config.toml
bias = "all"
lr = 0.00305
decay_shape = "linear"
train_tokens = 392800000
Each number is 500 + 40 x the weight over its row's rms, rounded and kept within 0 to 999. Layers, rows and columns count from 0. Numbers have three digits each. The size before them is the row's rms in percent of the matrix's.

# layer 4 attention output (transposed), 256x224, rms 0.107, rows 168-191, columns 0-223
091:569524537505522518513501447493489485563484519516508489517465416449517446474477564518491460477574439446512567531500478469542505508509537450541530532466520475524556479478465503441509459540505509491468444478519605531452494551446499496527494522486500403511436509514520519522439458436573535533524472507488483488486419554524458555592492508463576535481466446544439482532492497480464479421522506461477472488514533440439412477521523420455504513478488527486471525502462566517517517552473490415578554475547496463534470520437535515537590490469500531470537483498599522465505531513499486488544500489480525478568534625510545512507375489503541507481480456515473496437518508570527482581510
095:465583451467483443477528465465497495460396493547482557455560537479534539520526554493455446496466517509417523495469493592488559509430475470480535495431514564530468478480495512515534556505546486456425546576517500465446510459578509534456481580520525527512461503528508555531435459483560567548499533483557473500454527536483418495480449503494532466481532470555526486456484546520528501496501515506519503441469433418465537480548505545514496541519519408507464558472531523444513403468477610446552468538497468490453470489472485508519496450514506462425471574459453495500454514514525505453544485476563483463454440435518425460555479537481538480525521495467454507523445533545499550478444
096:523483455553495467482581488487517460489484527437475507465542551532485545502574491533453475477504520476516530472519445505483426559499502596470483483542550553553473550429483485533426473497556531483426433547516515474462517503529493493488490523481496450469521450437486510529514544509560530487423525546544494484466575451508554478490508496472456478435490464537509493454473520459445512446410511446472490400486510501532521606491587481470467518427482516480479459469504494519501494445530490558552479501533482504487491390560512535473535530432508583495528560530476487531415538565473480515539466475537526390551492490467444529491449553549470492455525571523407528581531492474498518489494
101:534469493558573457421486557552448557510507520487537516514511490460454389558503479574516532471519523514513571524515447479531464527497572592507495545473521486462512611502543528497451526501476502486419514470505564509476526462486471513554491466469488489552522386540464534501463476477525462547570431508459532496456500519470518494492557514535494467482492507441496485435506559458483473382511557438513523521477500529488498523479479488565503494505502482457545457520528591501521478524436500533532470487568494453479495472534436481548544539529411503495551458400515541482537479574533490587531523548474465445492513437504502555453446433450534508488434441471517486520475449446471529490481
093:565486486477550467472507501500433481559411506464501484461536430559525421374549433519548439546534507564488622498478451432544420462479477566503528580552497522447469489490517487543481487540560525489491506514540511545552538469497543566531533551464483429485502462430457468489510550588575543506495550509480442522517513558515476578497483487545501518506468458467492480561570474443513441547531482553531451489518506538467530495582441475468473444462470501511494466506489420525511529512520540512462445513470492492548529465496509545499526514525474538520521555544543482465439492487544525410496476459518513552527491438504476443524538460468471498512531541523503479505514533533447509584543
099:542464480530523471590503415525472447471563511582498554451454495506465438492525434502471514503478492458554475479508530462447444574505405429516470502549443518494576461536472561519466544555456506518610483520497486485524478474509450550424525445416485473508445451467464480505539476458449595505514591462431550462480448557507552466517477464501531474459491503539524496474573501481426451479584504558499566509537523443509508480430498451440487511474524523525522510510559525498538455487567567544529480471359456448501499448503420511561542491540487497563525549498523511476491508511530489511502514528456541521532482515530460503459496465462470514498506532502513514499512546538523487507517
097:491578472538482542472523506463544580478571534505494510457488491476490525530493512511478448502518500492511464464492461554513507535475528483521454548510504457440553495453486463427493408542488484417524508499486539506475529497539545534484492527434463509511531605557489413511516566452458516512468514510433526462503561540492469458516512483586484555425487483420491504482482553535546570565566497505569496525434461535470605527487435555489490534453496498413561509470467507476492446534566492525518444575466502497557506488462444477467464521544530467421471549523525530499505509529472493527518550434490463486500381429460483504435509498489557529505525468459563497431496566455504454574482
098:472535502505450456511573535486435476469479502409533498482559575546523533462513462527526505456573430503529579468505435458536519477497495522467496479507513504520441553515456579413541525428515500501538470470514465502515457576486513512495578497530508522487542579527503469482494526504430449521498460533513457498514520521460531502520509469523503515519389498427485534482445416469587517538471523496434510520531509544559544461512507446547479480484474543461514514437570512527514525513397511392464478488521518511548484537580536470512555493464545465491455572492479440504471542476517523525474470620526563505388510570486523555532504516528505540476459511536480455540516563476527518465513
104:481506571443491459561537478546446498549487559482522487527474496509496485485529543506528558477512411501457480575459538511574517484488466578453499472459487548518456490467380482494506540448432515470525430471529594444473487502464527491518467513495529395562500495445568472475565504449473565566479466545501535555549523477451465475537528435560467484488497501472476449485488503551484526474548488451461477468563522507487554524494483474529492537491528513528491500537481512518460455486539523473528530574431490574489514506521444447520499532506497459545445541501446540525428525545410510539425608469471492523489510532515505497556549505377506485425518523485473540461571468486449484561484
102:490418494432435543536442478512474491480464500509580507511531514509563440414533489489565468529512525590418436476493470476486530526476444472565543457530531480515466496505463434498481499544456483560510483652528519413517531561479514529457525461540558557434587532515503528510480522526475560551515527537521480520550578549509464478493506497521520518523499533495478533569532534510502565571465516554470495567521545478460532483494482568472532494551542472539538525522465586533499534469547497418496524476548489529516459512556506496507431493547532551495576530478452488525500447460470463506456521428564537578492464540548510447524437476504454482451486515488474555552476512536468530529487
092:539483540505494497475430457551571538506517448481490474420521480453513394491474546473577524445550511508614495518490481458478548485553535459478480519508471520531479460489518481535488467428447406433540520370474464502479481480449456510487527465527479560502467580438548436503423519532523492487558504447482484513490506557489477520535438523442459505545500350501514473512507452448488485480457495482500481495532454544463514476611488504524539534496509433489467522525575573532515495465530449431462548532475533559519507531543479488552519454561538464490529525531487539519538561568515493542520463477504504523523537478536550479500512481508457530509498580494420524459472466531481505445512
088:567500549563435442498436482500479450482449459422578483466477434562525471458514559473509480528539565574572469516554471531563456507474562527507476596498465473494513479622502581505440493505543480551515523544538461475543556493483429473517501531517464562483563528545433477457499459512486466522471525473501539485542526537492499500437491519505503493500460459488511568510557561522532496514581477514537541526533516508482472527514484529517445475405522485543456467498441598442464531488459541531495531523512493465483427494498489554434490497494518540526439555553487565517482602525533501482498461513461567494415516516552528456524447481464464439499571507435473496514504526520440520476513
105:454538513498535518482550531532521453542580476443468451573522503541455487504537481458548523521528513564444434522498553541504530514488512457430563430483491515532516510528562482547483490478375514485462586427578472458499542511477466482507451523479526535485487548459498603529515453457451486519491451484468432490491533477500491484423547529490495516506423530479440573475459519550444466549545526456512481465487559542498496564407516503518499483506531464518539545488429585491463554465503477562463476476496572439519451459515472528497533505434506519458578467425541413497516503468517511481535462414504555500520524536502488523471472486439503527500427574441524471474564479552475519511483
098:472552544571492424493491488476496482476487543533459520467452493493468493488485464548474457561453571455445518464423482457552486535518498515521455461539485475550557524494536508527521532495453468468548547626400512492496471525455468523524538532560532500491498488520531485465545476574540457421467553450531549599509476523520497478498528488493541490481562528507491519566478505498539478442438449491555535490435524481539461445558560538457536474511545426451493496523505528496473499529483553559485477463489501487473542533578559435513547591435541512514605481549534476447453395465513485469476507447550586477518571550504505484510505519555510545431503501500501557443512472475480447511500
099:443489524462526473485512470546499531540403518550447531463426491514500492494533438518484488425448587480543547522497461413521455537448495436533584413538511536526502461444525527515588499546518485452545567417462426475537511468467506542541453488460536468479493422481501540533503522432519509562501502551498504537441558440543476563492501495505467511526541481468510500473512474577506525555528496495517519499404549532519546464577425547505559520533465487438502493475493545498484475477524532470479451498463477501557462519468545560510483473518556544473492508487452511463542508519481440540589457481457540456414536533477486508565512498474525497507479522508476484608615459526489480507547
087:522481497479465494534446541420531485444419518508443551517568444471445513597501537518497508423526493464418396511516522517500461479494495454540412502550520506530463437508420520541501521462512530456501565518509505512521473409425499438548559578527452469462532549520457490486462523510466494475530503451518497487469493429506484415450503445505452487491570498523555477442427476543486538516508484488452543466424507510506552548487518521518539513557517435483484605491467452467489392535504502464462502570437567584557455468481538512547472468526430546524466524516499531500516488501531517444519453423545499531454477531509529491460426479507464445483494516521496488476532502508445492494472
104:556507507532483523559459525523476563555524476506523527518384524472487564448525450472523469485499523486518506413544499476489473507496531526536470586508463575508463474449507459504445515547523498517442503378492572441505477502507472552487479507511445495535577542533516512471483486493482522540501455503477368478419574555510509512429441470517473504530466435537468514493513521561543460499454481515427537505446502451487465493468502497508464535528479452479457552475470489546444403467482465504503537334528493433547490542509460519501527552509480539522506501490555549468464524532478466494483426561478507514434506446525479488459493388511550502489524547516516497441522456516534460493531
104:508432528498440499516572446481527536482523476632528572492469573575480465569497508562432515564475548458512482484521533481497512467430442490568516484463506515489500478482524497577465514502436570530529498523520591550492491473518488564479486526421532453470462573545468531519525473433436551501463580518501460506528533431489473483493431460484516522464516560562526533492425497537524518501483464479483560514503515496514553458528546547598487497544533471512448431493506482486504480534476567529576469487464495463436457530485480476508475517517447469491491482514518525505534565447514500448514473496532466551477559428504582365512519511492418476499506527532524538532447501525533489549452
097:452388510511546480566448473511536489467560464463542549555498498518476517520569547533504512513518527427469540484440494471433522461486439451549499551535547449567532404482480530500491494487516449549566507489459447475518536508469528523498488552504482500514524523471478559451529510578479517466471464520525436535548517484519465482499519578519504503499405478489532512371464531522512583476410473442486487567497497501504502494501478472515540475507497493482493513481537590473497431521451501456530515477588565515468479506498363516571558545538531514542535520499458505461597504544490493530540539568507470544474481470463485470509428475557608522493479471480522506562510478551482498533521
106:491449519493455481477504557506491492477542453497460405569508467514517535496416490516438497516475530509447512523575484594495458491515488505433546516477497535421489445548529457458549434519563483463516461493508522448493528457460518544492479507466508510468339520502500523476520531481602565534552516445499522513468574513464509460470505372507530495497501480500458501532526574508541464459492472519501410502535478486552481476512465545501509484458505428485459458523514526526529437443533456458498460512470496581441481523456481481464501444532494527492490554520430467582508568459513477519495441485455489458460493517479430570512487502502506496507510485490571422502419498491529479371501
097:551489559468554456451427483551543466540447466514465477491489546481493513424479520522460498442521579425521462477545528562494500509518457500534512529487487468532507494542512463518535508469507438571458509541444486449469495524516471467501507549506500490486464518524504484555481493540518498498575498530444472526523526423507566448467449559542511521496441563532557486497480433519500411562447513484509495612548435540482444451505477462572493494523556477518542479463449531476468509509499518496513451582511512522560508422511514503546484494471559496506531527435650534487489530637459483521538478533518466475585487531459538437510419489554511501499551490517490577510486477523549439498551
090:465461449503445528520508510538424498487475488489520476469563488445539494557512514485437508544546590531525478523469489482491499452471494457559514479567487516558483498570509571485527456547555462459517515495508500547564581509539472517469538589545503515505553472539542468526432505503498535512513555475494407475508504440554491531533519547531469478491495439543513483553394527459504512476478533484496552574487483483473560432487526365484463488520551495469457479503516507480493589531438483432504587470477425596443477503540536568586537476478460531481475549530524556551486475461503490487428415508395548517471478478503498576486475519483500541480518488455522509442463517513466511499529
097:559566516435504471403514555489483471497542469472528449504484530427593413475554485562512511481512533484468462438489515493507463477487519530487518395478490543546569477458474473564499461500451484557530554490498513527546512501428489442539539509534508560516548534489527535415524443573578530533490540537467487477411462512514461474568494448522489584467484487500554485504543500442517544452442494504495539497512504508571578493499541550541502524478501486492433536485493429516491467500456523448476471513550408520386489557485517507539463535486465506480574498564545444481541463523554524557424482536502574571475479469440498515478537497446486518456512474501523545531481502467554511530455
098:479405469489494477447446468547473448450454496469522487518521516497463584548446468519511528555505467474584458514495500519531601505532513531476516441565540435557417529502494459515545527547428470521467493529502436464480527493398495442461483522502510478522509469475492536504506491470523411515534452528453517460552522498576543511493506460485494504498534443478467484511488448519471510483529515518548442510510554579514529424337539536526547512499516483520438494545495478574492446458533547563511486519506519530533531520447475435419523516545505514459505570501465479428525586526598474477541501507482483485535582516515506437508504603509520468449470506448459511472466516455525499503516
# layer 4 attention value, 256x224, rms 0.122, rows 169-191, columns 0-223
104:539475503545463510527461520473464470507559532484532427488451473477472468543479529470543559462534474554583488430516465486503499443540523529446506454556484447495518533527470472467483495553514500543494558491528482504476443484479531459505451451489521506534585495497513445439476379492425503458515427488488522509533495431547561500568582558489548501481464473441410457481501471496478427511536487508481453587555568537479495564501547465461464454460500495564495458482514470510548530534465502481432499477510494422593514549511505545521545571530496504555485465507618518490519480520453481564532511538440510509570556602547470492416483437515539510482482519554534483463490491489528471537505
103:521519485550482516482474487458460494460499479495496485473476520404477456469496488483530547480447511515510487513574548482504576456491475414490530517498553398475557502599496498542504515474461505526585507499480486521521566490464426444448506479469505553560446521546555465511510520498492489539535467541425524555512427530506444421531509511502525478543525513474447459555519501542526514530543434498548574577529419522463550439527498544476486460578415482565475602562544564540538495488457506457474546500480434543564524542436505494526489425489486506523434489478545522459461462421550503473463569518461452593475554473527502464474502467480510523469517454460548498480479485544464470468530
107:430509499436460532543443507400550467477441479513455523488525486568509565482497547481509463542492524464472426521428539494471526530505423445540507467563521518507580479473422451482550509424502519489523438532547482517510463508471455521438493481496517528510525601457491484510506558488513525492446560511503476448501486509550523436578501435446517507510549494549441527577484464522485523561505439476478501471497514535511540528523490513536516532544495519467428535492462483606551486486509530451490522509465476574548526509494581486471469442529587529584487559556474480515496522446513474448486452455530515592482455530481527472489545608517415507441510586491508477552490564524487486490509
097:437474439524439542496454525487590496475600527500502481535515561441493583599495534555500540504525539482522462475507576543546545445524541453437473440500511516543526538497491571484448582418440460471514491421483552446452483528529462517462506509513446534557493532586495468522503522455502449491541501560552486524548531435421535474555508506482481461460471483549579530474452504587483516452527486466507473541431488506571474458499490528506598509508469499527520538496526567445563499529495537536509568467503541520437469524587567514494552475460511492466462458509486460541489505522558462512520539502530487474486537543481530505466505517536515497473482554544545519469482409455495558456504
105:450531463507498519440537549522505549536439492480551508579505538498502596477508490523491449494482532580439477563499492566563559460498562530534544457409571493517464515460527464481492544504521507470443506497492461430469516541501493460514476540545517562511520546561490551578512486542517448460497412516553395483483509436555519516458559549563429515498457482466508425465461566439522542522449509513445472477539498509477542517557513525496486469493503523424498495528456469547447517459402481491485564535510439481496551545520547480456485441426500506488480456458462488565511527498447526526479472477524446502410544504444527475554517569538520479536464547493487546577496547488463480484551
102:481466517485543414488465437471449424543473465523462456498476438528503433512511533491605463509486470500517515422490557403506510498467514518475513462502557554549509466455481538532495538389500507533479487487543503482534464519495472473471566489483532514474515469492460557452484440532505515549555457519554473518535464519486591508489493552535559508509489513525449490564458400483545509485466472529462474488586506551484473415506522449469495469491516530484516503506515512507432482499436460531462524430488490458445491530593494527518577469462515503470577444447430486510522462431550363450507484570549514528470578567472518569532526495495438491483488502511520557564512468482491529472467
104:474483472494521486488548535453599497490506504585482451443433503452420442518503502536477450550506474447535468521469580480453457498538536492536516524491512556490547416529537480580485490510423529542507456580490550519491488433494537464536432480450499468492458423476489590513430520525496487482516516439461535520502446504580484462491531444495537568508540501543482516505531538559506482485540544509526511499437477494423522487492520577513540569485531505546510474567442455478477508529574482569513419529491457453509518377428434462537496513566444533466573487532523497511488488460526473518499533439510460460533561461510508480447509449477562494522519536461533578462450512524534524492530
109:507471458483507491436446471493561507447494424499454490425499460488462487496579482464465488520472557460527514445466506576511444509527517442550488544496502514487565540572568497587534440484548493538453582502477458516502522488554506515487494494506507585451481520551470541588476570537490473434554606518555516523469508500530531512431505527498499523546529513538480523538540516386519501538389506545491558560464491499475437478469530520500477396501501478531547481485463456520476501540485470514482437419571468409490519552492552582483528487509536524439563487463526469454477489470532528475472469513546496500515497506492441503430434471572508479537529554502485479508469517515533525480583
110:542551516543541505407598514555552522511519557505497505442563470465452551620505531477537574478495424519520491449529530541520497520539539524460431500486469444441516496522508512428514526493586512496429532436468480536480549428518471488501459512453485484580436496494434531495452512454534468471467558513470556483468484443516503511548482510586483476469534496511516483507498509468524470359494562465495483460498467576471437528493499450538510504459461568515509473515552433472522448489485483539491487559467506461475498527539504550538532484496452485480528522517546448523483493563496527476509490565452514469554579470512505545515524527536498557499498437461511398401589541492486486494476
094:440508500545540571510469475459480448484493561533486451536550598502475578486500479528448551512451521539498528507445498559525431463470489491510481555457514463527501540494465540472465527516529592468418508596553513479497441545509567503548499547443515445491533410467552554541574516440508528514460576509458568543527499474477471464518572484492553413470442525483497547507488507527478455501503574568530560485487566521525454461403510466490518517510517514483484505534469435424534528513510517546527445433510426465454506467469492430471476497486523505464528505492554469497467498470460478495447493451521493495470503435538461497573592550478477484439474484556568482536523465555538473531475
096:468520535490554568471507480491511486547516569574478474472519595504499488499463417603478489465458469495497538511457548506407539478455480487535525471470519514573520563432562496531486505489444541451538470449469570449471511512545568524487503458498575462541505485489504477520496497498499452529592524545571472577482417482521585489568541439535541468516483438577467397481475430550512531515484521450506490510473548465526494532542481506531562568540503510487508538534490454469540490573554496525574522550429458541535479481518518531468504454459466506500533425462464442472432424476497462566498501512529485473468500525494481540499538565538457570466522513512560485495545457484534493517527
118:584483508454486463487519527396505493473398528527491551482585496463503505505399508538482505509482494474425540483446470459525461500464532498589521486517506476474514519494429434416507504483528486450574490549386547525553470486508515557519516465498505492554489481501474446480443553516533516487481513506554534504467477575453489482560445499464525516476475477515575458540563450442588499487417577526517558477469449516481512442542467483463455509478436432560441505542546485519436496492460460458536493510468515545516535543548536484482450467551502443533469515565458517507504490540468453483442535581536494521544497472499525512510487502597522464508599445536438469467475530519470514491501
103:509460496447459510526490487575511538482542497424546617514566560515453464507492561505471575470520446540501473556545476535468489451485518442452586598451489549387512504524525472425524442504519552455516488425591495472510537497541545543516557503422532507480428591463500459502561523479474570555539429505490496510524511517487531519473460532516485524519451499470509503510447515438456502556604500510429449513512452554480467534454479522548542546477476533500520475466489509544444487483522486475558526557505498528498511432454533495470441454483466523493441546492499530504594533573470448523497510495453523516501506500489496538505458435478519458553520505490470508581524492524549548457474
108:546521535566514532509466479427510453511535447527522528528554430474544521534482490460520493534569502519507523551399540553438499477556499537518491547425469469519505570501446480447405518493442500602480510535487553453528428525505588540452513503513450494498517514505509533498559490504453475442485491518473547498577439538477525438542518477491498493488427554483463473513498530421500510441479514510496532517528440518494531542425523529496462533518504485501525469483509485467520439577456554509530522455518512475373430454476451490452503495507390509490485496550544505534511493467460483476440571495560536509565508538538551509431487469516481564505512552518525536553378474450448518472510
091:492476482536535440569592526499453527576521479473480461498454553497507479475523512505482547497508497461560521449573447510500498536468539549473534515504495498453509515498506499515457439533480523549444476472547512519427483447519558546549485478525477501499450418504509541511501469508577461490480454590463544543458474495462500446542527543472495506499478574441446476579583500461522512498474476565554466547540519541530411444471508554569501504460464537488420500439536602440538574499458481525493515489609512508532477472501492527508503468509572537460537494608506520566452482511454472593456566562480536471504506566481460522527564454486483527504485459477465500517418541549522500529514
113:487493450444509526465535477510484406476431481492479428510580515549496468545501574563501520535513455542539488521437520518490570480475406487432455398485441460520544494490491516497449501516486502485553480622538471535546506494556548444500497479453508524461517431498555495536487525530531506495457525505516555483537473462478488472577507521474542440490513496474518533470495485474460566573480480488565487462528433557462551543493480468501515503479512586519497445512491463472501490479478499487492483575499510542447542482512580505491512502485578425433516562471442433593489502484532555482464567421519423490545427501432466502529528550496432528525443479483464457534399492498488543514484
112:494550454517569468482480532528495530584418463391448437538506407444523556449489528500538461460578528555482513529483441529467491516539558453504498532510474516473510490499478523425500490568537498542495457488454466463538499508470575534550505505525519555546521418453519488483469454505567466469539391540506517482491511487481531522485594529474466459534408506467425458550497497499478516488529497457532470521492475514543499492457472494414502470476467537511516510429506549502499475477495428361474482485516530500583543493538476511464537473458554515476542486458518456551436485476501494513546471492483534470510512568507484585488438524493562534414489478458473476495513560403531528454508
101:533570473455434494475575497493509519466425483531467451509533521470541501479411468448511489586486438567513492492512467479546553533546548549480524495466479475453533534461471481472527496559490541428436473520532497552528462470493524464476435430466482495451451447446481456503522478482566466507471538470481572442504500535502505482480399424518554480467518499567455460529551506476453477426538538521551452441536530501503450545478571559482500510473497555505491580521534401483539581516526479500488486512423482454518574498483538517465485543482473509436492496504554472516466536505524441450402480426484511508555518555489546519501552487435445563540456495544501462465465534471507492455583
113:510532526569462548463430505501505521529453535528498497465428559522465442474606505500589566504537453458487523497454465378468511508540467551539462526518453499553526559419474516504532481444457470534467502485444418524467500474569473504495536529520519521485581507464510549517540446558449406465439494524518452477565447510522490550555529523479481442487489510466515516466458421466438515478510524469502525539441556519462507538497519440471480455515537568522501554454448511496509525560466508529514519511488553467547464504513513492537533547458471453522473460431514510452514451518480462475459508523535567526523491499478453438475456478488524412451544489503441570510559489523480451633497
097:472512526572511504525570527469482535434583503456537525515490461544518411574516443455474423445504444531485516531448450493501461533426570500467494474498469475453488491472484505504475472511515508509471503483524507594525476472529511523502510511469517511481452451448516462449534525459481582533459517460526532471503468545479482467534480463456492464549544455427489521533508530425459533473565533524466475548523511508567494547497497570462528521562504529514499481567554511497483545459473500436481492479528485545486566535498474492445425432503438497467404496537422493481496497412569502492479516464522570553484487534535463532472645562518489441445505557498475412447582518475498529576470
094:481531505557561457517460515509496473536496533530525533535373548494505592481528525488523541490481470557502565475493510537451527398460498510510485462473503432474559499440588494496489478456451512502498456470509519489425442511498540474494476422513566431406495492507544520539513481493507452544458479515437519502516539513552523429513481445525470461548529451457473473498494465544524442514498506504562477413520519530514485522483515624495483558523482522393539543527549521491486455463579532599480489537482456497496500504498452478414523549590466440520470471505479466556492511503473519523534526462514471482516572463518450446445497496477533604483419533504488519561499572516532504502465
102:499449544534454472592515479577558497531436553549460581510531494555491576502453510466509484474484497496484532501483509516512497467530480486434450621480481468435437506535516499446485492520570457511492484479531574509491447436604499509449421473435586457460481464495480446568468549460484514443528416499539547522603548478488552568477478569505490442514548549532460520467432500540504531553530471510541527497455506588458409527481471468483508459527460515484537486494464576525518537508537493522429572504515484500546447403454486484523448537554505531497492463519520506499502498521494506486511484486549427478494485509519471520487445513534490484480508579508501411521541562486502509495522
108:519568480538527521580514488466520546452479542502424510431497517470523442434524532523490506515515502535533487516490545450487401505457526429585466593450513541516571503471496494505433474491548495485538506445515578511516531504573521568496520472495444514506497492498512536449533515545452506610506519532513465554440499412454440432495488567492510502471507516524480456463515536503565471489490578537417535489548461487454505540563427472452448573536443494460598495472509506478518522471428516409499576452520464492502500488526521553569509575549536456527541446515532525502450445466493504448512502488494543458447437446495451550513521423523489517493545481514505497528527458533527506477463
# layer 4 attention query, 256x224, rms 0.14, rows 192-199, columns 0-223
078:457504517482516492511465405504603494498482461505536490465539517520622503500480460470487506525489499445488479477503591501466536492492514523433560457451546486458531528495477545433481459509551540496478550492550448456478475470464585500537541457543515514515492554495476561447610551529533510530530551531551465588487484502515507494513478494489483507550525520480505487574507539505510527446526494438485455447481527501572453563469507513482475501462500534531591473464451479453535449499547430511550435534488433582494515488540531442480538448470473496500500542577553421540446437473500543497555532524489553445492427463530436476514534584478567550481581460461450487517528497524478563479537
082:478570475509497477486566486509475518504499564482530437545517442489571453585462449480527441524506536500454471525493470485442454463492475552530547478490484536561514474459539488528537501452482492496542472585532576491457495518488522520446523530553477417480487497530545537444529486516543529487468537486579438578480477462409542524510472514524464556549486528549558464467470473473527534518599483499438458490464518482495467514516555541431551449509426508505459510474476421540455490530523526502450475433484491469590529546483548540476492506407537514553533472466560456542552455445531411402534520482465488443479616463456491522455520476567541533520476500504544458495500487548519519496518
082:542459530461601486469460513477475474444515530525480523482539443550468360458502550488527541533539450495498488414483462488474576466550486537476509534474460491400526499531450541485574534476486546590516523489486527536458419516557546548444462565445512501544535521441528414471469491545512508418487477465541511456511460455595505478515499539494507480444548557496521498525470513571552488543525503448463472509444488476523427466439472406475416542514491454533526453506469534448493514502557427537475454471537474489452502474498447461491533532545468515488450445574466481477519492496516462511487503496418516467489483518500455490518489531468545498500467484502506500599443428523538517457494
072:501498461441482521495467530516601485538613539477510396478422490475489505544534544504465509522428520390499482501549512530509504505486514508545514498413545475429538491502465431480526479552515516491469550536572607521471524565475515457532487494498508498463546447452592474559526509523527496426504498554452546532578518427465466516560463472510498533421530511543475473462485532527572495443533501498454517506539481506506490465492546391524459513540514499491450506509518532531514527498503524566529464577504446452482486490522511450460527511471542597517579460514502514428535543508511476513446519418476503536492507515399496494499514505558521548478427557482540577514488503524507483494549
078:488457521484457534504446480537449497518438491461520488449530488451460486430525478476480583496504533536549500552494504481501521452476511516513490498512495472518557530529418383573462553549525507510455417520424478537546435576504460420489511539548503492529516502439473477461524513545570499439460460494576498493472534511516445482428497512528473485388462477565484524544513486460559486481496579548522508489500505513562516486522512507491521493475514515521434477622521522513532439542520482472469444476515525432510461481531475491528555525542459530470419473592500580459522456560454490543500599602473481535398459496540505497505490435497515528468476535474461472520496491434527482496506
072:504588516551453509533431490421464535491515476485520504413449445522535544538530548483543499490461515495497498499501464478465545560519430460547561540550418522458580541520527469505466532450505537490474536441482567447455460605529546531522505506417515507454497445477539472572465504542448563470494516489485448532467442521522477531528501502530540503546469567517486427493507522475472556473539496544561473524521484557455515513555490403519497467499463511446527539566485510506464528494591482564430386529493518488513500521495540548453437526518447529489529462537479476433470510559501541455479492446538489436564570481473460447409487469489475511508467524502481488447539477508509430490451
076:570534514504534442520518547373473462546432523465525517428450532522462498399518450489406500516529480568546443499457546490521396512472493552483507430455558481488500468495519511443520529465445528494532420534456525542530520479516490502464512532525520529476455486427518552458523518479510414546528524479416497450519489453469521505421528528488481570490480426494515583533467445474486484508500455509525516436530489500477519445464473494529514564497530547518418481534512468494504441490487509489522490423588491413478469538540518456465469488479507517505470526478479532500460459470431484484500552498578512504493484499513497424479547512518519559532549566506624453564525494501559485442500
077:505481459452441474457463504489496518482481503483547490479531519493499496562532554512492528392525515543551502488552481542437434482488502438526528511466472511460498548561474507534510457546564627523471436491522487503466442488511506482419550519551475533608567589573474420461533463460463508511475432550473435525542504494487500505510478549422471438465505442513500529474575537468490473530508479557447520482482509542523498467462474534490522510550550496492435518515475513487562458477490554479464449442490633443539472453503526492486502529478470515530418484528530533508489466575450510484440452536551502487484366546472472534504512546471557492488512530562479471513494461480508529481571
# layer 4 attention key, 256x224, rms 0.128, rows 192-199, columns 0-223
080:493512474530494447579523527472469495442546518472470485560551466511508493555535490388475411465528451464532516521507467486484480512457484451526518505477459594535509527536495498513530549473536563422480461478506544537504503473574509542519433547518552494509460495565443472473536477502499552440502504524414436470428586548487492577506499503494546532463468524446487559443522547491567519510485533541548464478448559543500486468459545536505520428522510537460406487455489544491544560495497636464519490502420541469536496448481567477518431519531528635453528446510544499522485513550472468518546528540508488493503553539445547498531462534515497486453516556462559480508509486477499472502479
084:556583551542545476478538529554499473540490491487517569478544549452557496483488409488492489480529500427413469510507506522518522509512499550510516543522536483437467501553511462448477519490599541529529540501473512515453490501499521498470489542474461470492504482561461498480456536557575520566516542532473475471480498540505542516464561452583549505568534449502463569554505511478533457418504524572483509540539478499538509542493531463478436494432566570504496499487485486536467441538510466446535472506516491486410481514421407456471491516517407494525536392578486508501496541434573524433491482494522564536447521508491524515505515520577460530524489610497566529535518518536511425443476
088:515522536492522542520590494486475505440492472456522498496574535521447507492507485452477410520513537404534523429472451463507482479488497472477528516468529414544584469503572423472495585498544524508448585466471534475506488474459472507517500497526518481505501548578516500506539556499440564482526546558502503512426577475497509538469505498473469527453524577486442505531469463490558448540495542446499533583452526458503522581519492477495531496449477476581481494554538513518520474533505447540527452487515448544569545552483526468500533495499458556490524453379546407538570464532466491517429459486469475494553565508451570429527468517479492532520428444493466469539493536477558485498465
079:523550552484455483530451470458512523481447506497526429542559498429528557496558552567464551508542475456479482490504451534488532569510460570481502509508467509527519453516535474448525510465539557539488485555556476505515517510501585524519560578484476487558498560530549471456493422419536576479464530489532498510430469479440493453453548571482502469435563538546482486533479489515418496564548478498566553538434506493487515477513464491446520514549429531514534516458542532525481563524498444457507421481585454517521516572514512576489428459409570498505466475498546454501548500480484502451509517472497533457516475469515458466475557596465530532492465489542542494594516481480486449432497
083:523508483582489502447507500454550494461502447523562484533514491591460477526471549527434445527540512441473576460481494505449467478520485486515497457500489392488529498446490516524556470576499464571471518469423568479437452473445499565502497513493502537507463496535508603521600477573484476514547476559477467582521531456473442545441453510478491506500497484465491445538467448547505436470549503516499493449513498478432463485524512582456521421525484441449502569458554527435584517516500522474560529495495477466575496525526566459539512495435478443552445498513482527484509530543496540430460461532505443486454488452490500583545433527508449454471420510537479520494489492544541494506493
082:571511550478602518475466549494441481533572542460458478432460515400457519494467556457531521490542484489417472502520475575539586504488543527521481441531462537429582490524472480563529518535558511523506557531577507569457567471440503469407541462544501491521523478556498421524565517525500507517486510552497470438484483514478496497509457471469488586471605469489492504473477512507507540522598496534493500495493494461503487487478486531461441503504533501510559503517425543482515531547468461537530450585552527458490528470474494578533515524482535587446494487524500527455487466487511489434488395498478537454493471515533475525498495472507445532435533591564508549505517507476438509538458
075:506532541450452521478535491485544512465513507487527468496552434526508492447508601525442548532473532449453456528557471523527552455472546464432454428546496499514438534502505501510514452557480500524470486509475521454456438508531476514475491508532496518426564533488563544427546570488490517463477489499552467551580553432431477576481481550480543456509510453487489487516494567496517558478497602580557534496460471505508464487527509409496470499470492526549479472548519480576573478515522478481482596448520465581526534452553525457521481576564412522610493565507464512477498534442486467460471495521570495449481528512487513545464508493532480487538493496481402501467473509521496514487590
081:474469502547505575559524495513511448516457444525488483476478441519495512483485480484496565470488499411543526489533547501497488499540547478501468492577549549538568523540512480449480601504480547480394424563437459516535473507507490478447509521506504489504501523526485432438505466510506493458570522505474512526537508476478485482489502473525512436490464520477548492506437415523520465472561571456516409488416556478511459440445585550505570501587503494455507446521611513489478463484524522414512441471411475532519519521507513485512438478447545517472413482584442475453528485478462521472502472511474482495518482481506556463484482598471545492500503428551446476453458578471550552509508